python train.py --intermediate_size=320 --parallel_block=true --lr_mult_up=1.21 --schedule="wsd" --decay_shape="sqrt" --train_tokens=219600000 --max_steps=13404
Each number is 50 + 10 x the weight over its row's rms, rounded and kept within 0 to 99. Layers, rows and columns count from 0. The size before them is the row's rms in percent of the matrix's.

# up: layer 4 MLP up, 320x128, rms 0.195, rows 58-75, columns 0-127
# down: layer 4 MLP down (transposed), 320x128, rms 0.161, rows 58-75, columns 0-127
# gate: layer 4 MLP gate, 320x128, rms 0.214, rows 59-76, columns 0-127
up58 103:47 41 51 35 41 38 46 49 42 38 52 61 48 53 44 58 43 49 64 60 45 44 45 51 40 48 49 49 40 44 40 42 66 77 68 52 36 51 61 62 32 54 43 48 52 44 62 81 49 46 54 50 37 62 62 31 34 64 56 68 63 59 54 55 28 57 35 55 58 55 46 49 40 52 56 49 48 37 50 51 43 51 63 48 42 53 56 49 71 48 52 45 51 58 33 45 47 41 63 46 40 45 51 70 48 36 60 40 78 57 32 57 44 38 61 50 56 33 63 51 53 38 52 53 42 50 54 54
down58 104:52 27 46 45 55 39 43 52 61 52 52 46 70 33 68 44 33 58 41 52 62 80 39 54 56 26 51 55 51 61 35 43 50 53 65 68 55 66 50 51 33 50 48 45 38 49 47 46 55 46 32 44 52 43 49 46 45 64 48 45 37 45 52 29 43 58 40 37 47 45 58 57 53 48 54 31 53 45 51 33 35 46 55 38 52 63 61 39 50 47 37 44 53 54 35 46 61 56 53 49 36 35 52 49 47 62 77 52 48 51 31 60 45 52 42 50 54 62 44 35 44 48 56 40 39 44 40 48
gate59 111:56 50 56 49 60 76 56 60 64 36 49 42 49 50 35 62 64 52 37 41 46 57 50 43 41 49 62 35 51 57 59 60 25 31 36 37 47 54 44 40 45 45 43 44 71 59 62 49 42 31 53 47 57 44 37 43 50 51 35 39 60 49 30 56 34 41 63 40 65 35 52 49 50 36 38 45 56 36 44 53 61 37 41 51 35 43 49 48 59 52 31 56 50 42 42 51 46 42 37 48 65 45 42 59 51 63 54 58 62 60 33 50 49 45 53 52 43 55 59 37 44 53 56 53 75 63 42 58
up59 106:58 49 47 47 47 49 51 52 27 34 62 55 63 63 41 59 50 57 39 53 61 23 50 44 41 48 55 63 51 39 56 52 43 33 41 39 47 51 55 48 48 54 46 37 34 58 47 53 29 50 36 65 63 62 44 53 58 56 43 47 33 58 41 57 33 41 39 47 53 43 42 51 56 54 59 47 67 39 47 62 41 68 57 49 50 51 48 54 48 50 40 59 59 59 64 71 35 45 19 37 45 64 58 59 38 49 54 49 45 51 60 51 41 30 63 42 33 63 55 52 68 42 42 56 49 47 53 35
down59 107:46 35 56 63 42 46 49 61 38 48 43 49 71 66 44 51 54 48 55 52 65 43 56 58 45 35 58 43 41 56 43 49 68 42 34 50 45 41 51 47 43 52 42 41 43 44 55 61 60 41 71 43 53 38 40 47 54 48 51 45 60 42 57 48 52 35 41 54 61 17 21 54 46 51 25 42 45 29 51 58 44 38 56 40 38 45 43 40 56 31 37 46 44 44 38 44 47 51 45 64 33 40 46 61 50 44 59 39 58 50 48 61 68 48 48 49 60 30 55 39 57 45 41 62 63 57 47 41
gate60 090:25 62 48 45 48 66 70 43 68 54 41 47 50 51 53 57 46 46 58 63 54 36 37 53 43 45 52 48 57 39 57 48 61 55 57 28 59 60 71 64 46 56 59 39 57 38 51 44 54 60 61 67 54 47 71 44 37 58 55 52 46 45 50 61 60 54 60 61 63 59 52 54 34 38 54 51 53 35 50 56 40 38 45 40 36 50 63 57 60 52 46 68 44 56 60 47 26 43 51 50 56 57 32 54 32 46 50 59 53 53 49 65 46 45 51 48 41 40 48 66 31 28 54 48 49 35 68 44
up60 098:68 51 51 69 39 44 51 56 50 45 66 43 43 64 56 39 68 42 43 52 49 60 46 52 44 45 51 37 51 58 39 49 40 48 56 31 60 50 72 40 60 50 50 51 52 66 43 57 48 35 56 44 64 52 35 50 59 54 45 52 37 44 52 37 50 61 38 36 35 48 64 40 38 57 45 57 78 40 42 48 52 48 46 49 68 56 63 71 41 69 60 40 48 58 37 37 54 52 56 48 29 52 52 61 66 59 45 41 35 54 42 65 55 46 41 67 51 41 63 55 42 42 44 62 47 53 44 69
down60 099:49 58 49 45 50 51 62 47 43 50 40 45 38 61 70 38 60 67 57 48 36 59 34 44 52 65 57 66 60 33 38 51 45 40 39 54 46 33 57 37 45 50 47 65 40 60 65 58 49 52 37 69 57 51 48 65 38 44 61 46 37 46 49 25 54 56 63 53 50 45 50 49 40 46 33 42 27 31 55 37 54 41 41 56 56 57 62 44 58 55 50 57 41 59 48 49 62 43 41 64 38 68 39 39 43 58 48 57 52 37 46 50 40 48 60 67 48 51 55 49 46 65 40 39 38 69 72 56
gate61 088:52 36 49 69 49 60 56 42 38 72 75 66 64 57 69 49 42 41 61 41 56 60 52 61 40 45 51 58 59 50 58 34 46 47 41 45 46 41 65 53 39 69 56 73 48 46 51 54 50 51 60 65 46 54 48 65 52 58 57 46 34 42 54 32 45 52 49 60 40 64 52 52 53 55 57 37 44 52 58 60 48 43 63 44 45 48 55 48 41 39 64 38 27 33 54 42 56 45 52 50 45 24 55 47 49 52 59 51 54 47 48 57 58 64 45 32 37 54 65 51 43 55 47 61 31 43 49 25
up61 092:53 39 32 68 61 45 44 57 44 56 53 55 53 70 42 59 46 49 56 51 52 57 53 60 49 40 51 76 56 32 51 50 48 48 49 47 48 34 60 54 48 47 40 66 37 47 48 67 40 58 48 40 45 48 42 68 57 53 47 40 46 40 68 25 40 56 39 52 59 53 52 31 28 50 40 52 51 49 77 66 56 49 42 45 51 48 34 51 49 54 64 63 43 40 63 39 51 60 37 41 37 42 49 38 59 53 53 52 46 51 59 51 56 44 41 20 43 61 66 48 71 52 51 50 52 57 49 41
down61 091:51 33 47 61 53 42 44 50 32 45 61 61 60 69 50 62 46 53 45 49 42 54 29 57 56 63 43 64 48 41 52 37 53 50 54 45 53 35 55 42 62 79 31 62 51 56 46 57 63 54 55 54 54 62 54 52 50 42 39 62 29 31 53 26 55 50 46 52 48 56 26 43 40 60 53 34 49 44 42 68 49 61 51 32 40 47 43 42 51 34 68 43 30 40 48 47 52 44 46 50 47 31 44 42 50 66 43 53 59 60 52 34 33 47 50 46 51 60 61 46 44 63 50 54 50 43 38 40
gate62 108:47 65 65 33 58 60 67 47 46 50 32 32 42 62 53 53 44 40 66 68 29 38 63 37 41 45 44 50 44 41 62 65 38 55 58 55 31 54 52 51 56 36 56 38 52 26 47 46 49 68 53 36 47 70 55 45 34 50 43 37 57 54 53 37 45 67 53 55 49 50 51 41 44 42 34 46 56 65 68 41 43 60 41 54 55 43 46 41 47 59 57 56 66 62 53 59 41 52 42 40 47 61 67 50 53 40 47 37 57 56 54 53 59 49 57 59 43 47 32 58 65 55 50 51 70 50 62 45
up62 100:53 62 60 42 37 64 65 40 41 57 44 53 33 38 77 41 66 60 56 59 30 44 52 40 30 52 38 48 36 56 47 46 31 52 48 55 59 38 53 46 59 37 55 48 43 51 58 50 40 37 43 47 45 70 35 36 56 58 54 45 46 43 42 64 41 46 49 51 60 54 66 63 64 59 41 54 44 67 61 46 57 55 40 59 35 38 35 54 48 43 51 45 56 50 41 52 46 36 56 55 67 51 70 50 54 51 58 41 64 50 30 56 50 52 36 42 59 50 41 52 44 56 70 68 59 41 42 61
down62 101:53 49 54 55 49 61 51 47 48 56 51 22 59 45 56 40 59 62 58 44 47 47 42 47 64 34 59 55 42 56 36 27 53 48 49 40 58 43 52 32 50 52 54 65 45 55 45 67 66 65 49 48 56 28 50 41 45 49 48 48 53 37 57 61 54 43 56 52 52 61 40 57 51 52 65 47 50 49 31 62 64 43 49 41 34 78 40 44 43 45 60 43 35 42 65 55 43 61 46 53 70 25 37 43 56 34 44 42 39 46 44 53 42 33 69 65 46 44 49 41 41 57 53 52 49 69 36 48
gate63 110:31 36 42 59 36 40 54 52 65 53 40 62 65 49 66 48 41 60 51 44 36 30 45 40 61 63 41 45 48 42 39 53 52 42 48 57 52 47 47 50 43 68 36 35 55 64 40 59 17 48 51 73 57 43 56 55 36 35 32 70 44 42 36 62 39 46 30 57 50 55 59 51 61 54 43 38 53 53 62 39 37 45 59 40 56 51 64 37 51 56 61 48 45 39 46 43 56 40 52 54 58 49 51 36 49 45 47 48 54 63 39 43 49 55 45 50 34 47 41 51 32 57 39 60 60 45 37 55
up63 120:36 52 42 50 50 51 46 55 64 52 42 50 56 42 52 41 44 57 38 53 43 36 41 33 58 58 61 39 55 39 37 51 42 47 41 46 51 54 46 55 38 58 42 30 55 53 21 41 10 58 65 78 58 38 64 48 56 32 39 58 40 52 44 57 46 42 26 47 49 51 71 27 45 44 39 45 49 48 58 35 40 51 53 42 57 47 58 35 44 41 56 58 44 54 44 49 48 51 37 50 47 46 52 42 53 49 45 49 55 35 44 39 66 47 43 47 34 52 42 50 51 61 40 58 65 46 51 47
down63 107:59 55 65 51 46 46 52 42 35 50 53 51 51 50 49 59 58 41 67 53 61 52 49 59 37 60 44 54 43 58 59 50 57 50 51 48 50 47 60 60 61 46 62 70 48 50 74 57 99 48 46 33 43 60 43 50 49 67 57 46 53 53 45 50 54 53 71 55 51 58 34 61 50 62 63 52 46 45 47 75 58 49 45 55 58 60 48 55 47 51 44 39 52 56 47 58 46 57 64 59 47 59 46 56 56 55 45 45 50 53 58 48 38 52 54 60 62 43 55 51 59 43 61 49 44 46 51 52
gate64 101:51 64 24 49 57 52 23 39 43 53 50 50 48 35 46 56 44 45 53 45 55 68 48 27 59 41 45 49 52 40 54 63 54 48 35 52 36 56 51 51 37 56 65 30 52 64 31 64 46 47 61 55 41 39 48 52 45 58 46 50 53 61 54 47 66 57 34 41 44 62 49 32 51 52 52 45 47 35 60 52 66 62 58 47 55 39 60 68 46 34 37 61 62 52 44 49 52 72 46 42 54 51 36 68 55 59 55 55 69 64 47 34 50 47 43 69 58 48 56 58 35 46 56 53 49 65 45 46
up64 094:59 47 65 59 53 55 74 61 50 42 65 43 40 50 64 50 63 45 45 37 62 33 49 63 43 45 50 42 48 49 63 54 39 51 57 44 52 39 51 64 51 40 40 56 58 54 66 43 38 53 53 42 46 39 46 58 48 44 66 45 53 41 41 38 39 29 59 62 58 46 58 65 50 50 62 45 55 63 34 46 47 45 49 54 46 60 66 28 45 53 65 61 37 55 55 40 26 34 64 67 49 40 61 35 40 53 34 42 49 41 60 47 49 40 49 37 47 58 53 56 46 49 52 56 52 17 53 56
down64 098:43 54 45 38 42 69 51 43 59 48 44 59 34 58 43 55 28 48 33 40 65 50 57 42 54 46 66 46 54 61 49 67 50 48 57 57 36 51 34 49 35 32 47 50 56 59 51 57 52 54 29 35 41 49 39 50 48 54 41 52 62 45 51 32 41 49 42 63 36 45 59 41 47 52 52 49 56 60 49 46 57 51 56 36 49 46 54 43 53 34 38 75 43 65 44 85 44 63 58 52 57 33 32 32 53 62 50 48 66 57 51 29 56 40 53 52 39 39 54 50 42 35 56 57 51 38 51 44
gate65 100:49 50 64 76 43 60 42 28 46 46 61 64 65 38 40 47 55 59 39 41 50 50 55 65 53 52 64 47 56 36 39 48 56 57 41 58 44 70 58 29 58 36 71 56 52 48 53 53 51 66 56 51 39 45 65 41 56 47 34 42 53 63 41 54 37 55 50 50 47 51 50 40 55 55 50 38 60 54 61 42 64 54 34 60 69 51 51 45 49 43 67 48 67 36 45 60 55 54 42 34 53 41 59 54 46 55 47 37 52 52 43 50 47 55 52 66 31 48 53 64 36 56 46 73 61 54 39 72
up65 105:59 34 35 29 56 45 49 43 52 32 47 43 40 51 59 59 49 73 54 57 48 56 41 43 49 43 29 63 41 28 63 45 59 45 54 47 46 63 34 49 61 45 33 51 45 38 42 46 56 36 48 65 43 60 58 43 58 41 46 47 50 62 45 54 57 45 48 64 43 59 45 49 51 66 42 49 57 52 30 56 44 30 55 41 23 55 52 41 47 49 40 40 46 71 46 57 56 58 33 52 50 64 56 48 46 43 53 59 60 64 56 71 51 49 30 31 46 50 48 37 57 52 42 49 34 57 38 61
down65 104:59 65 40 55 55 49 42 30 56 71 58 51 47 54 51 47 56 47 42 38 48 43 60 53 65 69 53 44 56 58 51 59 56 62 60 60 39 54 36 64 45 54 44 48 51 70 52 46 42 53 49 43 45 34 46 32 46 64 53 70 55 45 62 41 29 55 48 52 46 54 50 44 58 67 63 60 51 45 48 47 54 53 45 59 66 39 46 48 62 47 51 43 53 60 69 49 30 45 56 59 47 24 39 52 59 54 44 45 36 58 51 51 78 37 33 56 55 36 51 66 56 48 63 30 52 51 73 45
gate66 104:45 60 48 56 52 34 47 42 38 43 60 39 47 42 51 65 53 43 52 51 55 54 37 50 60 34 51 66 46 38 44 45 58 51 60 38 35 42 49 49 49 44 53 61 38 64 46 68 41 49 65 54 46 42 45 36 57 37 36 58 27 56 38 52 37 49 39 40 77 52 55 44 50 42 55 46 39 26 49 51 54 49 55 54 50 55 50 42 44 55 51 64 36 56 63 35 35 70 40 74 51 68 74 60 54 59 44 50 50 50 51 62 45 63 60 40 54 43 54 28 60 44 68 52 62 56 48 53
up66 102:57 52 46 49 46 61 48 57 40 50 36 71 64 33 42 44 36 40 77 45 58 42 54 55 36 47 41 48 51 56 55 50 40 60 58 49 49 57 60 60 49 45 75 33 62 33 54 56 52 35 40 49 34 33 42 47 65 57 51 49 40 55 41 54 33 56 60 45 32 32 51 44 38 48 46 62 54 62 57 55 55 55 36 70 50 59 67 64 37 49 46 58 63 41 45 34 44 34 64 41 28 43 52 53 52 53 53 56 35 42 49 46 43 59 39 45 45 43 44 58 62 50 52 51 59 66 64 43
down66 099:56 53 43 39 47 58 29 39 36 53 41 57 60 45 40 71 45 39 54 69 56 44 55 60 43 54 37 57 57 32 59 53 43 38 57 50 39 37 55 47 35 33 69 33 53 53 57 45 54 29 51 57 42 58 43 45 57 42 51 66 71 64 32 51 47 46 45 39 61 56 58 42 45 37 51 50 59 56 37 54 51 28 61 60 46 62 46 40 60 42 47 61 54 60 68 39 41 54 68 60 36 49 41 52 48 62 39 46 41 49 46 44 54 44 60 54 36 58 69 57 53 71 41 53 40 56 51 50
gate67 095:40 51 50 57 33 60 34 57 37 44 60 42 48 41 55 57 38 33 48 56 53 54 52 48 58 45 49 56 50 48 50 58 63 55 49 56 46 40 47 48 60 49 75 49 47 30 40 45 36 39 46 59 68 53 48 39 40 42 64 68 66 56 38 42 59 30 30 49 39 58 52 40 65 64 64 58 32 49 47 46 71 44 57 55 40 53 53 50 57 39 52 65 48 46 55 53 36 59 42 54 67 43 47 63 46 59 51 38 49 36 43 42 59 48 59 61 43 47 49 73 23 61 56 39 64 36 41 51
up67 100:47 44 49 42 71 47 38 37 51 40 55 52 36 50 36 56 50 51 67 51 48 44 41 54 47 58 64 60 57 56 40 55 42 43 43 57 35 34 30 40 41 55 32 26 50 44 61 62 56 50 37 51 52 43 62 50 69 59 51 29 51 37 72 48 54 55 59 41 55 61 54 39 54 45 38 36 52 47 47 40 51 52 48 64 53 52 68 53 55 66 39 55 39 50 42 32 59 41 53 36 43 44 32 56 50 32 56 43 61 73 66 50 47 47 64 36 50 53 51 46 69 49 42 61 58 65 52 40
down67 097:46 62 33 53 32 61 53 52 59 52 58 53 57 44 54 54 46 52 61 64 35 48 39 50 67 35 40 53 48 39 56 46 65 51 59 44 60 67 51 31 57 49 56 61 51 61 45 39 41 48 65 63 68 51 74 50 42 36 40 80 64 52 37 44 60 52 41 55 53 73 56 55 55 47 43 58 35 57 55 54 51 51 55 52 55 50 42 49 56 29 53 48 46 63 42 51 42 69 46 48 53 43 55 46 41 54 55 70 35 56 46 55 54 40 45 48 53 39 36 60 60 73 59 40 43 36 60 67
gate68 096:57 58 46 71 52 53 63 33 51 48 42 58 53 35 46 51 52 29 61 45 45 30 69 58 54 58 53 48 46 33 59 68 40 47 34 50 27 44 58 68 41 57 48 47 32 54 56 67 48 45 47 40 35 47 46 46 59 49 54 59 43 53 70 48 36 53 62 47 50 58 54 40 65 53 51 38 52 41 57 54 48 45 52 39 44 48 44 39 45 64 44 58 34 44 36 46 32 65 61 65 47 43 60 54 57 54 44 59 34 43 43 33 57 52 55 44 55 30 65 39 41 36 54 46 36 33 41 60
up68 100:46 53 62 43 53 46 50 40 45 45 42 60 33 54 47 56 49 52 57 43 66 52 75 44 34 48 52 52 56 60 71 61 63 50 59 61 40 53 58 54 47 63 31 43 42 76 45 59 49 40 54 39 54 51 63 62 40 43 51 49 38 57 63 59 41 62 65 67 74 56 42 48 42 46 55 60 64 64 57 49 57 56 45 47 54 54 45 66 35 53 53 46 43 46 58 55 29 50 58 42 54 72 52 48 67 41 58 40 40 55 51 55 43 56 55 56 62 39 72 57 48 52 55 18 52 52 40 58
down68 098:52 47 49 47 59 34 49 44 57 46 52 68 59 41 30 43 53 43 57 54 51 50 65 53 46 65 62 45 40 56 46 62 41 59 44 46 57 61 47 42 54 47 33 57 72 51 66 70 49 44 44 53 59 42 52 40 56 31 56 53 37 43 47 52 47 52 79 48 40 65 42 56 53 49 41 36 49 38 42 59 53 45 51 48 52 41 66 51 40 57 37 54 41 48 54 33 34 56 69 58 39 51 51 48 30 59 64 55 33 59 37 33 46 65 48 45 54 35 73 54 29 41 57 52 56 65 41 55
gate69 097:57 48 53 55 38 46 62 41 37 65 52 44 36 29 58 59 55 49 65 50 54 51 66 38 45 49 63 49 65 53 50 43 28 48 42 64 45 35 35 50 36 59 38 42 39 49 48 50 39 44 60 62 53 38 51 62 45 44 41 40 59 46 59 67 47 47 56 37 53 45 43 48 35 44 50 65 53 45 54 55 58 66 50 58 39 51 63 50 55 58 38 41 50 64 47 31 40 46 57 43 55 37 40 40 53 55 56 37 42 46 41 54 83 52 36 56 54 67 71 54 64 46 36 43 64 35 46 37
up69 096:48 54 44 68 49 54 40 45 33 56 61 43 49 38 43 60 50 41 45 52 44 50 41 66 66 49 39 48 44 57 51 69 56 41 54 43 53 63 39 44 68 56 52 47 30 42 24 40 46 32 57 51 53 46 60 35 63 59 54 61 72 43 49 45 66 30 39 41 37 54 50 51 52 47 51 41 21 40 53 49 50 50 56 35 48 32 65 55 68 38 47 67 50 53 40 68 35 47 43 40 58 55 49 48 44 35 44 59 55 50 53 55 52 44 49 47 37 28 43 49 43 67 43 54 51 59 47 40
down69 094:48 77 49 57 53 57 44 65 46 57 32 46 53 58 40 26 64 51 49 43 66 68 42 61 46 49 45 47 44 41 45 64 49 43 68 59 45 51 55 47 62 57 45 45 48 42 41 49 47 44 50 47 39 57 53 68 51 63 48 50 63 62 50 41 66 41 50 57 54 56 50 47 62 47 46 44 31 65 53 49 55 45 31 42 50 51 58 58 50 51 56 64 61 53 41 70 48 68 32 46 57 50 43 44 63 38 37 43 26 53 50 44 61 30 37 61 42 33 38 44 55 74 62 36 55 47 61 52
gate70 096:49 54 53 49 55 64 35 53 53 53 54 53 32 42 55 38 70 42 64 36 62 51 67 55 47 52 61 56 47 52 39 31 67 59 49 46 37 47 48 47 53 66 47 60 36 50 43 43 51 39 64 54 67 51 42 51 33 54 74 53 44 61 44 51 62 45 37 55 50 36 39 66 60 54 55 47 33 51 49 61 60 43 50 52 47 43 64 57 30 58 49 25 55 64 38 49 50 58 58 30 50 36 58 48 55 51 74 41 37 48 49 42 63 55 52 47 50 55 53 58 47 24 43 71 48 49 46 55
up70 102:50 42 47 42 66 56 49 54 58 69 44 48 39 48 65 48 48 36 59 43 46 52 65 50 45 52 43 57 49 49 46 25 70 64 61 55 54 49 60 42 51 47 28 66 49 63 37 45 41 42 70 41 67 59 41 55 40 61 54 38 43 47 40 43 54 62 44 62 61 30 46 66 56 54 48 31 44 57 48 54 60 47 59 47 52 39 37 37 36 42 43 44 70 67 40 59 45 71 57 32 46 35 52 64 50 62 68 44 43 46 45 53 57 56 54 47 55 72 46 64 44 43 47 49 57 54 60 52
down70 097:45 45 64 35 42 27 71 57 41 45 62 49 53 43 70 59 73 45 51 44 46 52 43 56 63 62 52 54 33 47 34 46 48 61 32 34 50 55 59 63 65 49 38 60 58 49 56 50 66 35 50 50 44 42 43 32 55 56 39 56 60 37 46 53 62 55 66 40 47 40 56 50 59 54 56 47 55 56 68 48 54 46 40 38 38 50 38 37 45 73 55 41 59 40 42 26 46 44 64 56 67 44 63 60 46 50 46 30 56 67 51 53 44 64 50 63 42 48 52 42 48 49 43 49 47 63 47 51
gate71 103:47 43 59 71 43 64 72 46 54 73 56 34 52 40 54 60 47 28 66 42 45 39 53 51 46 57 61 54 68 58 50 48 53 51 44 47 37 41 38 72 46 66 60 55 40 47 49 40 48 43 66 53 53 49 46 47 42 42 51 53 43 49 63 32 53 49 46 58 49 60 66 76 58 48 60 46 45 41 47 59 59 42 54 46 41 48 56 59 51 45 40 37 51 46 36 44 46 53 49 47 44 36 50 54 54 63 31 54 46 38 40 49 37 49 63 42 58 42 83 38 38 62 49 48 47 42 41 72
up71 101:44 44 47 82 50 44 46 55 57 59 51 64 32 52 59 43 52 45 37 54 49 37 65 46 57 54 64 40 50 43 58 38 37 64 56 64 46 56 45 52 43 49 48 52 59 35 39 65 37 26 43 51 42 60 60 62 26 30 48 51 39 47 47 44 59 53 48 53 47 61 61 41 56 47 36 44 37 52 73 44 63 60 59 30 55 43 57 61 52 44 54 51 35 54 43 62 46 48 47 42 40 42 45 40 45 58 63 37 40 54 61 26 65 64 49 55 39 43 46 57 43 59 45 58 48 54 38 36
down71 098:48 52 56 64 64 46 39 74 61 55 54 62 43 54 54 48 26 48 36 54 59 55 43 48 46 36 56 48 51 48 42 56 53 58 63 51 65 52 48 25 47 64 45 52 56 48 46 29 53 52 44 55 44 39 47 52 40 45 57 59 50 39 48 67 64 46 32 60 52 50 42 28 35 55 36 46 56 51 46 58 49 58 54 47 51 47 42 63 44 48 60 53 34 47 60 54 55 68 51 60 56 30 25 43 49 56 65 37 50 46 52 67 54 36 44 61 59 61 55 49 81 47 51 61 44 37 58 29
gate72 104:54 56 40 31 47 55 59 63 51 45 46 51 31 61 55 53 68 55 37 50 54 60 50 34 57 51 53 49 51 49 52 46 49 56 39 10 66 49 47 48 45 46 61 57 53 50 43 39 47 61 49 44 45 47 37 56 44 43 59 59 43 52 36 51 42 44 50 57 66 54 62 35 55 61 44 37 42 68 74 59 42 46 36 72 43 52 33 57 56 49 41 40 44 38 51 45 48 58 54 73 49 36 59 59 67 53 68 43 46 41 59 35 31 51 50 49 47 40 47 38 48 47 64 64 64 53 45 58
up72 099:51 42 43 43 58 49 25 66 56 55 36 52 47 50 52 81 49 41 56 68 54 34 36 63 52 44 70 35 56 67 31 46 46 48 39 46 42 61 50 39 41 72 67 55 45 35 50 52 53 50 52 52 49 49 71 49 55 49 54 60 57 58 52 50 49 51 39 47 49 50 57 44 43 71 37 58 46 55 51 71 54 60 30 55 38 38 63 45 49 55 53 36 47 49 48 62 47 42 59 46 57 54 40 45 49 50 46 60 51 43 46 23 34 52 41 51 49 42 61 36 60 59 46 48 45 37 36 36
down72 100:44 36 48 45 53 41 44 68 71 61 38 47 65 38 57 53 68 40 56 54 42 54 77 61 61 63 46 57 71 52 50 52 54 29 67 41 60 55 41 52 55 33 56 48 44 44 51 56 71 37 48 54 63 63 36 47 39 48 57 43 38 56 55 57 60 36 44 46 42 33 56 27 47 48 54 65 61 52 51 58 68 50 42 35 57 53 54 45 53 39 48 60 51 51 35 55 59 53 47 68 59 57 48 37 38 61 54 60 45 58 34 61 44 65 53 43 54 49 57 52 41 37 44 51 52 32 40 57
gate73 091:46 31 52 45 52 53 51 37 62 53 53 45 50 45 47 39 41 52 57 33 48 41 67 53 47 28 47 60 58 44 51 65 55 42 69 35 44 50 32 56 54 63 62 46 58 44 47 54 38 54 33 52 53 44 47 37 70 48 43 31 48 52 56 54 56 52 60 60 47 74 46 65 32 46 60 43 52 64 71 47 49 53 56 50 68 54 47 47 38 45 49 51 38 32 66 53 50 46 52 51 52 53 53 40 29 42 60 40 62 57 37 41 41 46 59 52 54 52 68 52 62 29 56 29 58 32 35 61
up73 085:46 35 52 56 56 33 47 52 48 44 50 60 64 61 55 23 50 59 58 45 56 32 75 61 36 54 44 60 39 68 55 55 57 49 44 56 44 56 31 45 63 61 54 62 46 50 64 38 54 46 48 36 47 59 55 46 46 61 43 57 46 54 56 64 52 46 56 58 43 64 49 67 35 50 58 50 49 60 70 58 31 62 64 54 61 50 37 43 35 47 61 49 35 32 40 55 50 50 53 50 50 51 51 47 46 36 63 36 54 64 29 39 49 51 62 47 56 57 48 59 62 48 48 55 57 67 22 44
down73 094:22 47 61 56 57 29 49 48 45 27 58 56 58 58 65 37 45 58 68 50 58 49 48 50 57 49 57 61 46 57 57 42 57 50 69 47 52 34 39 38 57 62 79 42 40 49 63 56 61 52 52 34 66 59 49 49 42 54 52 56 38 59 51 53 60 54 49 51 43 43 27 55 47 66 54 43 49 42 56 40 41 59 61 53 61 40 47 46 47 43 45 51 49 43 39 51 42 44 59 47 57 53 47 63 27 44 72 47 49 65 47 36 41 45 46 62 60 56 64 54 69 58 45 38 42 54 26 44
gate74 094:34 51 64 51 56 45 43 53 32 51 40 36 58 53 50 37 57 47 50 56 65 33 52 59 54 50 54 24 61 60 32 46 33 26 39 62 41 52 47 71 48 57 54 48 41 57 52 47 43 44 53 31 40 43 56 69 67 39 46 38 52 49 61 48 40 56 45 74 65 47 36 38 43 34 52 48 58 45 50 59 50 54 47 32 48 51 49 50 56 51 47 52 54 49 62 52 59 56 52 44 56 55 48 58 59 57 29 66 66 33 40 50 59 48 41 46 47 54 48 80 61 52 53 42 65 41 48 40
up74 096:66 42 46 65 36 39 40 61 51 34 59 45 49 37 59 64 40 47 39 51 60 50 62 50 35 54 43 51 57 45 56 59 36 37 52 47 49 50 51 41 61 49 64 55 63 43 35 36 46 60 57 52 54 43 51 57 38 58 67 49 56 47 40 29 49 52 59 43 34 54 23 48 51 43 40 41 45 53 55 37 30 51 59 60 46 59 46 63 50 40 63 56 60 42 78 40 44 58 43 64 42 57 46 47 47 67 42 43 63 58 50 63 68 40 55 39 66 60 45 40 47 62 63 59 48 39 58 69
down74 094:66 49 35 61 31 44 35 52 48 32 50 54 59 46 69 65 42 60 42 55 51 42 63 42 35 45 45 61 61 43 44 44 41 51 49 53 64 34 55 59 62 41 38 41 53 42 37 42 68 55 71 26 42 39 52 54 55 39 51 40 31 52 66 42 52 47 40 38 58 53 52 49 56 46 57 43 42 39 48 36 56 49 57 31 44 33 51 63 46 55 38 32 47 38 50 52 54 48 60 55 44 59 54 57 47 58 40 56 56 63 51 36 49 69 53 43 55 63 60 67 51 72 43 56 45 56 50 34
gate75 108:35 34 38 49 55 51 43 54 59 44 43 36 52 41 40 59 37 50 54 49 60 47 54 59 41 46 48 50 46 64 49 66 72 55 52 54 43 50 54 64 51 54 52 59 43 26 47 34 43 42 49 46 41 44 70 57 48 57 47 49 42 61 63 66 41 57 40 81 53 58 58 51 30 37 53 58 44 62 70 63 43 53 59 55 58 30 77 60 32 62 58 41 44 45 58 41 49 47 61 47 52 51 54 66 57 46 50 47 69 46 52 54 51 35 55 61 56 61 43 55 52 37 60 58 50 66 62 61
up75 104:60 54 44 35 45 56 69 63 54 33 50 50 43 45 36 68 48 55 49 38 55 47 53 49 55 42 39 52 49 58 40 44 54 51 41 57 39 53 54 44 52 59 50 47 44 55 55 30 42 41 48 56 50 49 50 53 49 58 38 54 38 48 64 42 51 62 40 43 39 51 53 43 42 59 38 56 74 58 60 63 41 49 40 52 73 57 46 48 58 53 48 40 41 52 44 46 60 51 58 50 29 49 63 59 56 41 65 36 74 66 53 79 71 34 62 40 45 58 42 49 42 47 51 30 49 57 50 82
down75 107:44 59 49 60 42 10 56 52 50 46 47 43 40 39 43 53 72 50 51 57 46 40 57 43 47 49 47 48 49 74 36 43 52 40 46 30 45 48 38 39 52 61 47 39 33 72 51 54 36 38 65 69 43 64 52 58 47 37 51 50 35 47 52 56 48 57 46 49 35 38 50 56 46 46 52 54 62 41 53 54 30 44 44 41 53 58 57 69 42 65 45 49 39 37 51 51 48 43 47 59 43 60 52 70 53 47 51 46 53 64 34 54 44 34 65 54 45 51 49 42 44 37 53 44 49 37 59 74
gate76 098:13 40 49 41 52 46 79 64 54 35 44 45 58 58 47 47 52 39 57 46 41 41 58 53 43 47 54 28 57 64 43 42 33 60 43 47 57 40 58 54 42 46 55 44 61 64 59 39 45 58 49 63 59 56 33 54 48 62 54 40 67 49 58 34 36 44 45 65 51 55 54 49 45 62 42 42 52 43 58 53 50 39 61 43 48 55 48 42 55 54 39 54 30 71 40 38 65 40 48 57 58 48 44 62 60 59 48 32 41 49 38 70 44 52 49 50 39 53 62 57 47 42 54 26 59 55 39 51